config.yaml
n_layer: 25
n_head: 4
n_kv_head: 4
head_dim: 32
d_mlp: 512
attn_scale: 0.247
bias: "none"
init_std_qkv: 0.0389
init_std_o: 0.0055
optimizer: "adamw"
weight_decay: 0.23
lr_head: 0.00495
grad_clip: 1.0
dataset: "wikipedia_en"
Each number is 128 + 24 x the weight over its row's rms, rounded and kept within 0 to 255. Layers, rows and columns count from 0. Numbers have three digits each. The size before them is the row's rms in percent of the matrix's.

# up: layer 2 MLP up, 512x128, rms 0.102, rows 178-230, columns 0-127
# down: layer 2 MLP down (transposed), 512x128, rms 0.0967, rows 178-229, columns 0-127
up178 095:125107119142122152143138125095143186134112137108137157111104128142155165107139102159081167142172129118141111133087139107164144135136106163096105120111148113086102177131100141125108124160126066092156139122119155115106099106088111114129139100145149135143107120154132111118127173128142112147150102107069147154120145123146159151134156132107128107141125149127163159084164122103131116184094
down178 096:117163113083113153140124128157138119109103138136150118136130111144126097109119143094136121048109166152117138109132107102141142123121102116171178127166062171172150149138138117129133124126152144142123127106121137121081129148201068141153133125154100154080105099112116181127168133113128121121133133106121138105109143097159116150119161103138118108129133132123088128146151156156130129128124
up179 106:095114161108171093094151135105105143151104122112132127139094128120144140126151122155125120111145139115162154136121091137110155154158095092104137177117129112130135117141114119156108130149106128122098178128112164134134074115138100126124094080139110133115137124140174117103125172085120123143077148183167095096147109140165113146163117120149086091137158098089144124124139131155173142132123
down179 106:129140148149129141112106124111122102093148147157156136131069125135154122117093106120124141144117097132091136126124119111126140107154150154150127156164106129155083108155136131140109119132134155148155076134120113164121110126117130150175085102107114111157132139113150135085146084137135105184133132107101184099105160136118100146110181152110134162137081180154124096121145077103164134133139
up180 112:139103131098172150130124127124151128146120139135127112102104119135139141114101123171081156094166168092117109119114140080140118103101105140144113124113113094141096155115154101101118122115121157123143148134167137121110114125107149223144120112114145142151142127133102131083134120116100145082116112196102133142121170113173138113118127135127156117144176109163156162127156160161113135125100
down180 116:146152073201110109141154149136130089142129112141145132130155158122112120135111157127152082134105138172139161120080129111150115138120109131129150086108165143132139124091123138114091120104150107095083123126125133150139136121151132110123142127150172088113115105115129152104163138187147105121147144086160127108148150117092125080166173095151145132151082102126161112116104106149113116129117
up181 110:138120115101104112136189114135119119115111152094135133134088127136161104133117108128099094121137138137119082143091134147111172136108147109131110130188153125104119157109115149123119143137096127117119112086132173131089121098111115172120100121116162124156119151159099095147165139151146131141116099167126138115157137152132125140132150161068113106097134113160118151109140117183118215124130
down181 112:151104142117142105157149149130129145137105102136160091107177127132119132177117124144163160082133144118131115120141130127155127100136120087164162165131119130155111099115166093143144079101102127141144110159141139109122128144141134127144112073064136139151103157194184161122133078093126149083119094102128109148087121118088148158132132102135120124125115159096128110143127134119131132138135
up182 081:108097137158166136132194114145109122165121126131132140105154130152096119115091165128114126125118141125125089108085176123108151135172069159124173111170151135105104147126094091124121133145073128139126119101139151106110128134177151108133100123122152142121148087127142130167123162140137113115117184106120094125104144125126164129103103173102141098113112116124105168092112145136126149106150
down182 087:089127126139121111125149096157076115138101090110084150166120185154103160182156134171106135115159154090136122098131158113093095131129157127156150117129127162157135100147089119123148160093126135096107128140112107073146117171124082089139140146093117101105139102139112134129136120139158127134163100098124147135127103112118127094118128106174144108156144134127154096163146127136123100125141
up183 092:117118117119129141149122112136122132160145123123154117042145148111136134132154148148156139124138120175100120163145120161130154104144130080102128072139097115125124160109101151074119152092102154151149140119150113122072096138128121165112090103109089116122123112106161092138153102108124086161123101137156123108152113102143153167136157152112153103115128137163109136127110124171135150092098
down183 092:132112139129138151108159134135139119106119146133107147159134135158109112130067134101114098099131143164132120137097122096114124156052102097123114175099164141103111115121162095135114098128130101141142127135144141198160142138128131082128146126140116132158106127159118167147119113107161132096125090099111135142167127127128107109147135114135083124153164111115208137126142110129101135135185
up184 110:125118113154149115119134122115134117100132106151147129105091139153128093152114118165090070098117179180128109185129148141128148114110127109119135170142131096137125118116175137117115095132083130176126110111162129141097134150127144178113131103140144114113117108125151162142159155071134104135127149113132175134132131142130122112087144128146123102093086152183125112139158098148121154150077
down184 109:089122118149134158130137110142135098113123076145128169111154109131122102129123131132151202126150071102136091106116103148129139132147132106140135133133124108156113130134165129137153100114129100183138135147100100119098125125125123136162132154163118119160157159073136095109124090137097124122165150141052095134094152100151143154146155150144147112128143150114095099109159156161116133093119
up185 112:143118119100185087099111131085143076079133128144123140109124108157108133120110096138139183125158129124154120134112081079108154163110143156149155159138104120115117122117184150102079175156118092125127102091116107161116138138160150139112124103157100115147098140121136159123153100113130130126135139165121138134096138108132119123127118142147156147158143065147118106141134131172108153150141
down185 101:151177151146137135138085138118134121145103140155103075100140137118102154144092126200078118167104043105135146143165114132093096113135155117123140138154112139095093128175146121087124130144127136112104140146158163133137098096106131091170156119138127103110137144133106102173105130159162126133113137126129112147109137124159117078113134114146152124136122120140093133152111140138127138122150
up186 034:134103131129203130055115128087133130112124139086174144079123123162170128136117116132098112121148149176155136175103111110119190102137126121088141152155101090121087132097139121109095149145113124171144154116151136160083105081128128166124116120119126153137126132154150141130129149104139134118134144127136111128126132128117159121134122165130108132105138118139121107111131116204115133144121
down186 030:121104118177108116134142130153129133138118139092104146130116133090106155126188132143140108144132130129110091139109155106141146152107121136124094097125147151157119119133065106126163126176141141121141142157106155091111084111143138127076082153118162098120147116131148158134102137174136141141158144142098136130144158064157111095122121089141128098199154159140121159144116105115134099137133
up187 109:116111123170156107129148140119141120169165139118149176161125135136094151084124105151119088131152116133145134157128168147135124127123131113128160106144158112144098122064127112157102140143113153134104142164111158159144137105112142156136114087112130134135138176121084127126136128082107154125130098137140061092134112103092096171094142161095104147130099082132172105120150149138116131099120
down187 110:125122169100122120115123096127126146150121103140141123147095155143173061145111118131095150140099197136142100132075146140125137175146126176097153125086117127091136147119100133138070136140129128130146105095107147137130136166137164115106120174150130108123102142123143133133182113099168112109166141119117166150126100141108146090140125121106127114118139089108096181115113139149132105127114
up188 036:134090095144130109094128130112125129095119134115184140096130118115139114121126077150127125117151152152164107130116135101126214138127127124093150110133088088126058166078130139134122148135105129137132130129128108153126119116120128176123106126067169145157132130120143139096134134106150093082128153134132079121140167114100147128136151177143133130098132099137138120085125106145129162137148
down188 033:120153151086130119103124129150129145145090131107119108191131132128114111138122130138124139112115145153075185135132125126136110146093174131123122216128162142126179118146125180133108122069174143073127140134121167128101114133126123132152094129134150095142132133116130116080114127116147135111167128095099128116138180117127148125140143083168129127105116128135159155129153104132122121164134
up189 104:153120096159155148103096122105087137165122149078148126112110123150155118130148127114098135143126119133128124119137104125144150133128125110167120175120113113107102123132120109134105118181122105162137114160137147124075104121120146128091130132109106172122134150116123152125099206143148112175147167119140123107140171103172121102179144163120133099114123121145165089070117120144118074112119
down189 103:085098144108126132128090134090095119126171138178057102127131125111160131129090159139101166113140117175162100125170103115135124140123105165102137109135117124128127164157118150161153143092165110135119173132142137135144111112129112085135110147134179123106097084125092124106126148130144122109160124143160156134086101127089116120131147162161082129113125121105139170112140136151118155138135
up190 104:122117076100152097096106118082137128099135173099144105137138158162132093131108079134108165129135128180151125113101119150113122116142131133111131100123111123162113131078130130166142112120112162169119141114140101116066161118164113159124134104146144117093104136122125125185146136138106133116100135098135136145176171112125129135116139132140133145154135086143148144049156159138148143131143
down190 108:099150162124119111171125131131104098145163132120097153111079124117141123129149140113120139100122114146126181146150129158108138100138133131111127192130099119104138143092109095130051115153134089101157116166093138140175200174122136085148141154152139157152103092161134113117105124137120091141102109118146134126118134164127116118125147106119103123132088121133150115119160129087124138139110
up191 098:132096122130133096097157131124114138157100107110152106144172089162137168137083132113106115092141135127133099155114121079164105138111154109115194120119164115080062157125104142132126107147129154155148123137121174118134134152178153127116119133111131145117091123136113192136156128114093150140160145147089146114106127140159125105114156129122129129142106168137108125147150097123105174149121
down191 102:125133161125115149157097121109154136149165131160143123139054134059170107111159144139103131136115145163091113155166152133141146123136115142093093148135118102115175095151113131135114119129080095128107116100191183133127105086139134140137126140166113121135097147111125130094120174133117144097108135108128142146110150145108162109135109147118135078130144095151134130132095117126138169111124
up192 108:143107126148124097129147114123129181116198132091121148119065085110115137131162106074094116122158116169193103168134145136107130130120092136148149124117107115137129167117145137162109188105094100149181094110140141113111108120085113131128112138131100126115131120136123156108132151098118141121125142162141123118087118139129147122097094142120114124130157152125139165120137177137147146141100
down192 105:171127141116119130110140170143158144164097110092123137129177134133148117144095139172127105114107116099079142065106103133148107144107150150107117129127132125127132132128160137122156086112090178087144134147184110113154175112138108139131152112121125135123148117099142109148117146157136103176091172080102165092144149110148107151133125102146109142120140089133108102107096105124117096136149
up193 099:092103133113148139144131122143108113114088125124121106078127130122111161103145110093062136079154129153149107106093158093116118118162083136138099147152156152110146136109154140112140154149083110151161092103122156150141112151123121170140134110108155128118142154124108140164165106116126125135131146167126114146135153156144150153178112137130139154110110127114122042109137130130086139142084
down193 101:109120143123102122121133154054119121159106124179148140117138142132129128134094117146161127133117145127134086164111091119132109138154175147167147109145163144113095107112089117128112120121195150129159168123143101092142131111098120108132171097077139122130105130171161126137142132134092109135134086111152144152138130101151093121086127113142122095130131097137114144109121092127125124137202
up194 109:140105132125128129133105152123130156094094131113151113130119084138145117108103134182086139124171153107147144150154141135190159130125109131102107133140121103126140124124143131101092156101127117118131097130082145161136149041088120140148115116096142116156120134162122148151123150084106120092126147146168108106161127121139157197122139180136128151142117107100155110090154118130118148105124
down194 107:108138125129160138133111086132130098129184105103128152155118147115125166101153147088150145122102113154174099103133111163144112127092120134119108096126142127139129153137123089164170107172145073146112136140108156152166141114126154084110145104137112107126116133095129157089099157130076143148084118134119123114130128140137134109098087119111165159169122115173112160150155149144124086127163
up195 089:142096085118123178135159105123104139110124143133163133145124135166144118124100113144121106120158120151137148154100119149152157130163107124102137093097092117139145126114110134095151121141135085129094106147155120163119110115126111134153121064140114227149162126118142094131135151154110124099119134119107104118102102120148120149111094136116091115120119112172152178076141138141146082135150
down195 090:129143157141115126122093139143111111179091112134078148132102136105148137087123128119091169108148078110145100138090110140120144109113122135174108138133135156126103125120132129121148152126178124129145135146125184102103189154183074126096119154081114096114154154124133119150068097155135156132136077139138110111152120101145087129121134127122137139151127134140141114151142116159090147129141
up196 096:152121161137145121112153133116127138119109124148170103128120081157124145080111123104131137073188142161131141111116154105087133129141093117161154136096153093111132140111111118142126144089136152170130117084131167101087125081089101126128124123162137122128132127138121141142122107100166131080118144070139160107112153088168169140143116144116117135158160131108138114147110108137097158169102
down196 101:091125107131082141133159095133145172128118158118099107116136116109110145167188083159105131114107085139150143128160126157122095156160138160125146123109129151127151175134125161102163066132135163133158129185162113131104103161153131136096111119128138129109115141112172123084129124121127102115121118167140104129134107101142119079107147116129113107131152104102120119123162120113151119066114
up197 112:088113151129141133102162142082150154143153132168122156123131128126143152135113144129131154103149132185113117109134168091106188097126140137092109131103101130126120130120115126105076120171121118132168146124133135198125143126118101153104103102137140186128131110103121083171170122122151137108132131147113122089093171145100133161123125155145130137075111117163123131097163100117153137128133
down197 108:144144097131111163149166111170126096152123130085145136157131093084118139129134088090108109135148151112109164144141155133163108125089155082153136151179124157120112124136150156143125110090145152158101151126141127123147088110092120155153086122113127129122099130111147127078118150165128163117073133152103106141125126138156130143123153126154116068173105103134156113145125112121152121096095
up198 038:125081097117150105108131124081146138131129158075174149078137126187148145133112141149107108118176141151118107136118110122135147134150110124077146126145118112124104139111098128137134141121098131149126121158108141161152095118147151179108119114114162166110144144166125139123135128057155131111094144116146100123124157139126119147161116184140124116142146106141138170084135129144084111178115
down198 036:156161154166084103155102155157115119129117121171131125135164120119147095129126087120106153159129131150134126098118092133120123126099077140155133108133098112145111121139119112141157147089157099129145103128190167149150106115117134126107124121129135061090068147130173125158119158110121128171142130151144165111131132125133105084132088116103141137137181119124125126164147134177112125143107
up199 104:135111118152119097131134133098106155118139138123154123134151150182132095158115134159109108122158139120096129143090176146109134156154141094115153141103133072139115137103172140116124138157160137160152069133145129122144129146115133106035110133163156127118139111103114149115126143045080134118149102138135127147123134125152134140150119128126084149129125116173146122127118098166097110136115
down199 104:168166155135123147116140135141156128163124126116134101118133154146159103161120107135156129100103146133161048120128130109153146113138101111139129131122150193103082128112124087118117122142149111104139133102084099120112117151091131125195131127103126131133089159128105128164094092166133110111178165128140183140135120120120115087098125111125141099138102155119118129110108144124182127144110
up200 125:095079144136147078121157132145144152133151162086163110103098135127121164167087105112149157105117133145131101127141119098138117121131118130107138106152111081117122139077121143122127163118115137114123103111148173133101145105118132122108072093126128204155144125143122135147138168123134106133078158130163090102155123128133097137094113163096168125113137122117160137105147165164132134144155
down200 122:101104141125106101131157156136189152131111162140112077178113125123121130121173140144115153117105160102167113113139177122132121162137100135166103127123140123192123095137121110143105161136158139109087133152132130126133072131120107144098118146125150107131124081131171117131155110122070141132090138095106152109094142141109179116115139143140092122114116143143150113104164121109150085145136
up201 104:165120133074158104152127105134116169146160151101131151075130111162146095114132136141133108139115137111128113152148118122137150109094128108117184120152128104113095148153167091139095096115146097110141146103106145161109103087127109136120117140152115137107122145106120115116134118065146119125128096155113100122090142067153129137155145165137168111156115105166130143143090163125151168152167
down201 111:132126154103102108129115102136140088157089138144102125142149133106122164110126119121124114140142135140144140130095112111098107161145125098144055155119122119073155142126173172148139180111125128112118146160117154127100179130124136107136134160131140154123100159157124124134119088193113117113073129111126128137135124155145123173096163108122114122166125122101074164131142100100149151091110
up202 102:126100168127119095108179156092123131123136132151120163116081094141143146135070117158114112101131142116134122117139109080147151178153108111128106138160147114115100141098149091133124154126145131116110139147097153094136126111154157123129172118107153122187126120143113124133131143089120103152139089133179118134146126092160106139098180131134153179159139113078166108137131127165132123125149
down202 105:169157130113118124121125104162124127088079109105147131137166123136106131189182142087127114108118171119077157106083177132149126139106147113101134161141070132131124129145139115125152136090143149181127093137109146174145143135129147180121143117168135097100097161125140132119119155117134102121148136128104126101105145151120133107138130092133113131165133106140106137126152144088078139111120
up203 101:116119109093136132149109121133103155151144140104155131115113145122122105150129153114108129145142123181138150108127087121107130162111126106096141158143136142059103124117090129092129128105092125143078168104128126171092100112147152187183162099097081123136152146114147151166148129138152103121147141102109083113141146092104126145122131130138167129157134128109093110146100191121125134142135
down203 103:166122148118123154120128152111118116158138109126103105071143133095125123108091115108142103100136095128152110143139095130196134111143067124146160121131087130133133130201158124090159133134115136158102130108109097118129114154081137127133112120123171128122107102133102133131127125104103104148119105194135120152148153116087198116098158124132144154172126137161114152112152140134133126137125
up204 031:124080120135148094074128134116118141110159124110156125096160088180119134160129102152073083151153146206141125164129094080108143129118128116122147144180170107151104132117118100110117142153089123149135117123125135131131129103144138169107116124127137169137122132151117168138119126126122119090108155161143110116136139116101127141141135203169135129113133140126140122114160136163114132160113
down204 023:099148138091135192134144130098137110132125111129092142174118174101116139129152168139078123130108102113109121091132182104162130157119121166133119091107125143125120142170122154140121177131141122106125125160120143111152145144095127131143132137119158123114134164136153130090105099158135159145136191180139160104126144116186125133107119122105081124079146101150140161107145153140140124132132
up205 122:149125108142163103122140144114109108159122148131132119120122125145133170169078083121125132120141125135136110124128118092139157154127117105144145122167137144128109185092141095102141143188097103130147089125119084128113104150138141163148102120115168123128178131146122134145120174080152137114132152129145052104116134143160138121071106154132115142140108132127082099146109128172133106126172
down205 119:159119143097121103094160111135168150141144140112134155114163117138130118060145144111130161157141125126109155145159176131144116125168114138124151159076124063095177118133140127140117127104087115091159127127114131117099146084091126158120131139117090142117152137117108122108117129142159104098105107154125132121089105130112109146143115160130125136139140106135178136143159095098206119115123
up206 105:122101073148130115127152140111163162153135149147147115132132095144121136159108109124130144098134144124116123125117131104140133133149100117081143148133141108170132101113099145099110130128125151130113138071117144105113161112126119141151112100157123218115155102150098141144142127104098137120126114139135128097111138129118143157122066147171056132109118137143184158143152098145162181137156
down206 102:106143166116135126089137135091145097096060149147106155135098131164166112120135166130102132108098085146101103119137154162117118137110133118180166151140124130131121144132133145167129191138165110149123092112108085127138139144115163087146179145122149105150127142105150126111124136117158152153159133146115121108133122133119104133119127088102090170132129119125126111101076083094104112151114
up207 110:111106162084130112146139138124142124130122145127137163120106149120144147114073116137124125069135147139122144134075147148154174143135126137042144150162111151071132103133119099106123112107104132096142127133108114148105099129125109150101170144084169142123124149108124177122144092121152145107077116134137101139146137161141129163150124152096106137089109143086136125136147141154158158109107
down207 111:132151131127122097092135124103123135093097129093187118112144142105124105161140142102117100152113119154147162129151089129098134133160114153123127138079094132174102170124088137135142151111114140147131090155123131121111155124166134124116128090151124132156128110105149130108121166140134113117091149117149141097109138105120146170104144094200105088136169080178118157147141114128151087154142
up208 035:129059129125135111086134128080126120094133133120191125087127128193130130121116119124113119128165132149141120131114134098124210135179084100126143122136159128122110143113124129124080129133124133134128125124101139144126136095123121172121123102119127139156127133120151145116138164049137116103132182142149104122122143124130129149120125169139129135094167132130140108127089158194130129118121
down208 032:126162125132125121120127171121119116161155071120101144140130140134135136122129135145130127129122122127124124128161130128158054132132139139162122216122129127169126135128124102122155093130129131130118162148120026129101126130136134126097105120083155122125151118122130141126127132133144136092156073155133133124123068170101102149131122124103137126179134157124138108134147123075110120092104
up209 104:109128136130173120136095087111148148130132154118138152113109116142139124138133131117076125082147132119107115127138143138149179147168098095155118165132135129146130147106144137135094166129129104117114126113122165156114141137101139154127126123096144180119134110137102122140158127094130136143074113119141120120131130072171197186064116171095127094131148107086147133120079118118134141153139
down209 105:101125127127104121107111158149128115120158135130130117114178111128109142106147090147162126141156112118130132153118140152121078103139125139085187118102128114140141114147169136151156146152127108127162108189183132126098114113112095127108163147127127125128100152145142162072148124139098112114174154121147157119132129104095102110149118128087114170133124127173099113138137132134048108118086
up210 098:104111116165158120097143135128112155129150118143156132118131138128136137167138103160104073102117132127114132135144152079110216116088167140130113133124135131093140140112160143093077141140107140104115115130135115142109117115155155155137101102111180122118140137084119129165125090119156142127144152176109097129138115101183146138139119155114111162082111129153136121141127071125122174117140
down210 101:137088102094106129108170139120146142162101160112126165168147118129100131109124122076146135161161159093096161127094125151126101126162173106182164163167104128127113145140126139119142087086162110132112179174121137155107105125109130121122103099117120116140098106136105096127151157156096127167094129114102120138139139133137083130115117096131145123166145111112144150109115136129160084127126
up211 102:145123136114130087134113131123066118121178135144145173149107105130141142132143131121107144107125161152141116149130114140091149172154135145123106093112107121155120116120110058145110158139117086131124120116107148148097111077141145140081148117118137125101133140140124147117152159080077134146127177115141118138139138107185115187121118181096112155097133138158160138095102124154123156119127
down211 105:090133134106151120117151133089130128136155171096146098114107177123145149154122111136121109140140098115101154129110100157127111109131156102132144135120134092091115091109126173141157111174139145096188123139138145148125153128150107123163147128102130119175127111160146110116125168137151120123167107129139121131131122150128090096136182101121131070138157139099133119154103118072141135057104
up212 109:112115134099158119101114142086111136112101139109213103150101142118149127190111125165170140103121140122198148126080105121146184128128135104067126148125140123089133129109121093124146129110115107118115147124108123147089126124131111135143161090081147131127117109157120146132125135123136123097081095131152126135148161121139122151170154163132103113112166135097170107120136145139127126129136
down212 108:118186146147100151119148135126096100089149128108126155110138164094134103094139130146092109187127118127123091137182133141129170097130117157129146132087161084146133100160107108160185110127130166103107106112173120150120115121130115117148116157113114144114103141109169146147139108135104099101129132103135156077134135112125147133148143113105137119160104143180116187113124125106140098119128
up213 096:143123076126140098109172117126151154147117138157174161123144141136123130144137069147152122108150134121125156107108101123148156169118123116081119135096128137129071096129133142117133109130139161118159141139138123155090115109113103120111115052132144143177172119122147121132151078132121139103108152118130099147089135114122135105153112121136108127078148172159150170131108118113137089144180
down213 095:131130187101126166136090138121131128114129107110100137097141118121116125081089158117105170121138133131165084131113147133126123153112122125176103138158159122139122159131134101120138175145095097123153087121126170084121129141110128069117166128160119119133108147120143107118117145100109102139159113107146137116181100139115079156106116125116146139156093115152110144122137150183095187125157
up214 108:140119131139164092117162126115139111114126130108155126104102139149099107127153119125115118140136143175116080136126124146159162101137126134112192109121100138121093132078121122133134125122101102147075111086138152118129182151163100172110112128129162141124118160172122121151127122131162122086136108099111128112085152166090139172123123149151120108087115151156078118074126117124130123177126
down214 107:118112131129109143136158128111141151168133141102110141123156125132111130145139132144161104130140125078099141139137123114129134125091126103188091107130165136108132112152095113095135080143136098125142136131087087133116125099114159110146140119103101150173202156134150136160120121149108084072096143144141128172142150100159086160100130141078109161137159105143119144176145123127124100123132
up215 107:137115124127119144083118163099121182136138105161148126133097122110150135123152111155137139116121131129186168132157156133115155098136126119115169128129143121110097136067118077132091119154119124133120145115146116207131124164144107114142117151103156130099102153150119121115180173103121126079150126060166114148117130146150162131096099134135151103136135103137119144121097142133147091143128
down215 110:117142114126110122123183139134114115112110179121124151142129157177116165169127159145124136098134114126094099095097115107128111091177120132149119097127137145171098147150132173144142126101148176145133108119111119123137108140140116136144080139082090140158154083148135152118102107150130139135155111161108143162085164140053115148136121093098114105098117110115145098138169132119124139132133
up216 103:149110129134144102108164140058137115162132149153145163126125152144154166148119125144107092101117115155119113124150129126115138149118113107112107132122115119111103108112107150132112123116133092163100145125161141128087108132156136122153126114120146177119122120109159092106170109072097170122122194136122101147131120065126088161178143145137106173098115158155119147135127082128155122144152
down216 105:155105139180120159133127119135116121120120076094150104098137128095140102110138071133148121113157151132102113083125117125154132098126081131133117133127147130139116152121184094102148127094141135131171124134085130143146115097097114125141131120159103079167163118156137116147068164091125152164144143132112155110164166181123146119171147146142126108116092097118132114138173133143134122120136
up217 112:162126140162142119104154170099088168154097106091133146083093132126123120128112135117152128138160175126172118143121141141112140111090144136128134128116086095111094121113137131125150111166122090097132123127165113121090106086148165156111127122128122170121140134104105121112180134113158104119088159119118141120157137107151119127151146203169135133127141107163179136107108109156134087131116
down217 112:153140090123130117154140113181097121129141125128143107136152138129123145130083086123142138084122097140135134154089098113048127136155142121168110140129197146101128127108161136144116130140116135117148103127161138101102156154145129144130155100116154130103059117089108110137112150148125061165148141123122121125131144170128138174155098098090123145140125147133094120150142155120129143112102
up218 079:179108151103132167140071144100149135091142194135142099124146075123193076079080119100060120139118137137133096144164112145130131150132120107111124108136135150124124159146130116092119154151096148148131102124124096145150135152137161127098129133109104126135143119110120143145127144129101164095116134125101116117144132135107137146125116145135156192098103160146151089132127129117127121114117
down218 079:120176089162120123118156097133156105146084098113117200125151146131077162151142107165192126130132083151144132131127130145126141132093137163130128124138131121145172105158135151193135100141128110103115146147134116084136112124086100140145132130100156115093131117155120089120083125117149127150140130137119138117085123124110065103126120110160094093141143132123126129124141106112121120162113
up219 096:119116093114117157138079099113131099110132122141140104117144133147156141112142067124105127080140145160162090156126120122152133149149111127096121107155144151126115102125117122123160077170081090164128151171146106145068146117079142154174115110126112161120138135122136109187095131115132133122119155126154080141125106125172157133153117110123151134163156143138156129117115147162138123116098
down219 099:175116155110095126138148139145114089113172116094140129146108144133148147138123145128135106142133090090111148109101160146115150108112113119119118141136157151120077109107129094170132139096167130139090128122124131146173141135120134151154121138089136103118105133169123133137125136149161088123124058135110125096103141094092093141139180126149176126089097105184105123115141119123107158116183
up220 116:139120139178146093132132136131094121102172148136150138113132157128114106108098094151110161131173118135112132125079110131085241107161124119135114137161117115132123127089156122131093147092091090117109115086132137110115149128122135162121129146133139155126099134129140107150150086094118134133110123173150118129126147093165146135110164147102149121147119124148114129142115139169095144165119
down220 112:111117100099136107115142095131119156115146123128141171071136156115143102144111119108109113131098121111108131104120122128123104156158082152162133127086149126152118139122161132171104086183136090122154125083090124137079105125145106152128156122141133141123146066168151142108114168095110154134161097157148139149110079155142170099136111136121131130153166145141125144163166145105141120108122
up221 032:138065126112131099064100129078105134109126164098212126084130081163155123145126109130119119129132155179148116145116106095122144128152116103109151142162120116106086156052117130133127151145127126142125126129115119138120112047120116148102119121120107145132123140129145143119146121091140124111105132116148134110148149139118161132124115158157123134109146114165118132098140158137129143167130
down221 026:137145138148105119153101132107124076112115152128150104118161098109132185128132104092126121147130123110231157108122122130098116133136125164142120121135153150138113105112106159050133147107116130101105086111127157129145121138086116161150109159148114104124116134142171135156139134158126145137125141139112180130130138121131170120125139147118120119117069105155145114141169110171162129117136
up222 092:123111130120106128110150168135164160126082147131144128127152107179116142150104118105132145128121091151157101179146087144170127120085119147118094120168122149083072159138140127135100141143057150179167088118182114101109096140138141119133131150116124161136092095094130139130130149112140125134125110126104112131161151133133162116137124143114140123104124142126115116104101114125172172129095
down222 096:150116127133113115188056125123115106105134115178153114124128079062160111122095119130125120131125180129129123087130115143119123131154148124138188142085131155154123153160111132126135105066111104087087144177137118097158129126170131140090129103155130110131137114155153107129109150127161138160145143119142108121131126150111102119109099134141164103158176118140112131141141129157125129135116
up223 098:161131181117147067114147132123114141108167125100152168105150131164111059197116107122091133103130111130148093166137084113167131104108090153110158121150137129129099127131183124131150131161130113133156150073154145118084132096121089136151128133114149139120125139153126111132127118117105137126146098099111145106128102153147112166147129135130120125079137123140121133088110137127098148154115
down223 097:128127116153165094122107113170155082156082122089134128208116143093141179128165154170146110141129129122110149100129146112093150152165173103137125130137118096109116102100087157137157150084105132139121136107127148090137116156133107159127145129112128146138123162085110151146139114132148125085069109135139127104108147099143113145125157155103126106165127104131121153153126131135092111125117
up224 124:168116133109130158095140125108115162134141109085137154117139149156120097118120142111110132101192151144148080168092138098160117138088115121144132117126125113128095120105117115117126104118137167115128138136118136124124116127147099125126095160089164152119088153090144179120121142105175089126126148108111111146134148091142141216134126135093140131072138135104154121093160146137131171124115
down224 124:095116117094142128124123154119151090110135153134099101128083112119154123135152113141099140127090137125106180162161131110120141109090117111110098159120153138118136149100119148088129133118045137136121180078155149139113168127130149156133120091121145160124145081127157125165134148107158125123091124138154143118140111159115157091110145137120119095121130090119159170162104116118178159140115
up225 118:138116097118145114131176155151159102104142120092140123134133142146112093125140143128088129160139107181133128140118150106120152158125118165099124116139163108140103105041143124101086114156084122150116159119166071139117150122114132175117130104138113167124107126120119131147157137081125136142122128154097139129152162115124127120104084145173129115110087142131115180127120150149125119182112
down225 115:157115149131102115121118097106104088136158104124071110136152117150131091101208130151148156113138124159101143107198091143097122123156138115141113148123144139106157158114117093150099133109118121104145127118124154127133072162136129093138125141132122134092121163120149097069119132134150105085196147139085111130118111134122128147155158162149136127106151126120134162142114128122131121154134
up226 104:176118091120166120076144099123102164122134123135162101114101164120120129164095139128126118118172173123168122124079133135122164154122101140072121130088175137086102108118130118147122139185113129135169120115123117148098089142131150141132138104151120131122100107184129108133173128117118125127077108145124125150082141110154161141164106136129117132132133111115123150110127144172145121105087
down226 106:121098154160142119152105151131130129142165102182122132116131143133112135130131102109103159133111089125161160148172124139165119143089136157138179089127089089080102142143123092124132150144139119102138082099152136113118137138131210124129100140117156138121128120093113119124140075116103142103119101119104146112144141131142141135169123142134183138134087168126131148111092100123127077107140
up227 106:156114129157125119125100101107095151136109140147172138142090136131132146126136106158134104135159113129120154153110116129153203120129087139128102160115136110109109133144172105096046143113098122117144128157136140143117118099128115142092100117111129174142135128125096129162156107123133152107094129146122114106101111101162095192129165139136124135126184107163153147103147129137176106159114
down227 109:148083184130141150148140139123175103149164106155131121095124096117152133104127109136114171128131144151156173125160138108159150115126131123137104090146174097118150169152101129102174134173092085115138080110121117117106135133106108119130088128114117114095124122157175098103123138095141119111154116137123113156124144109131114135045106131133101130123147122167097106112167138135120149136124
up228 104:161105094124163093144128101113128147149112108136167112115159149168158120168100108095072086142125134172130093135115150135124153179144129095096118164145125122150124153113145124108122121092126143138130073135151122138074127088080153162137152115153118123133150137151130104118106131107150123133089157064107133101133116132145106127103146140119124099132111151125159149160125169125125121126183
down228 105:162093150106124114156154123095116112138148121101135132100120115069099147150142155131136152171125112128118153144135134112172096115125132114132159114120142119153121132091141135140125174146123122148081157135097122119112148106165154131170129115179136133158126115139098137164081124128077074150142098117106163164132113096141142112106141088090099132129160115099129157122112121204115140146111
up229 111:133114102143141132116099142130096123132170102115130161107123102146096132144089112154100136111142181126113153145122116083163129140166101115127111163121146119097126152114124111113125108124143130128095153130104107114098145116171155147065125097111119162150143118120102140121091105123156170152100142168168081082132120089138148174129116193143144159151130125111151146133134123183131113114095
down229 106:140108141122127135154113160169161113146129152143171080095116132112163062127072150121133121117112123134120101147190083142121134159136160111144144110147186109140109129142119118161097084122113091158069115106116126095147134142148092101100147145122144143105140126140131121107113120156147110147127131100113141136106115157169123112117138116103140151088110184097110127118158151124147123143154
up230 096:179112090093140079124131114127121125134127146066121144125116127174119093127113149155137134110147121157106109178165152129107174124129101138107140102139137159118138076108153106116118145153125130142179158114164150126147129133147104144158110104096101148176167093113135126129124125124115158124130129130105114097133125098150149173144131119117118112087177099096054134139134132158139127139104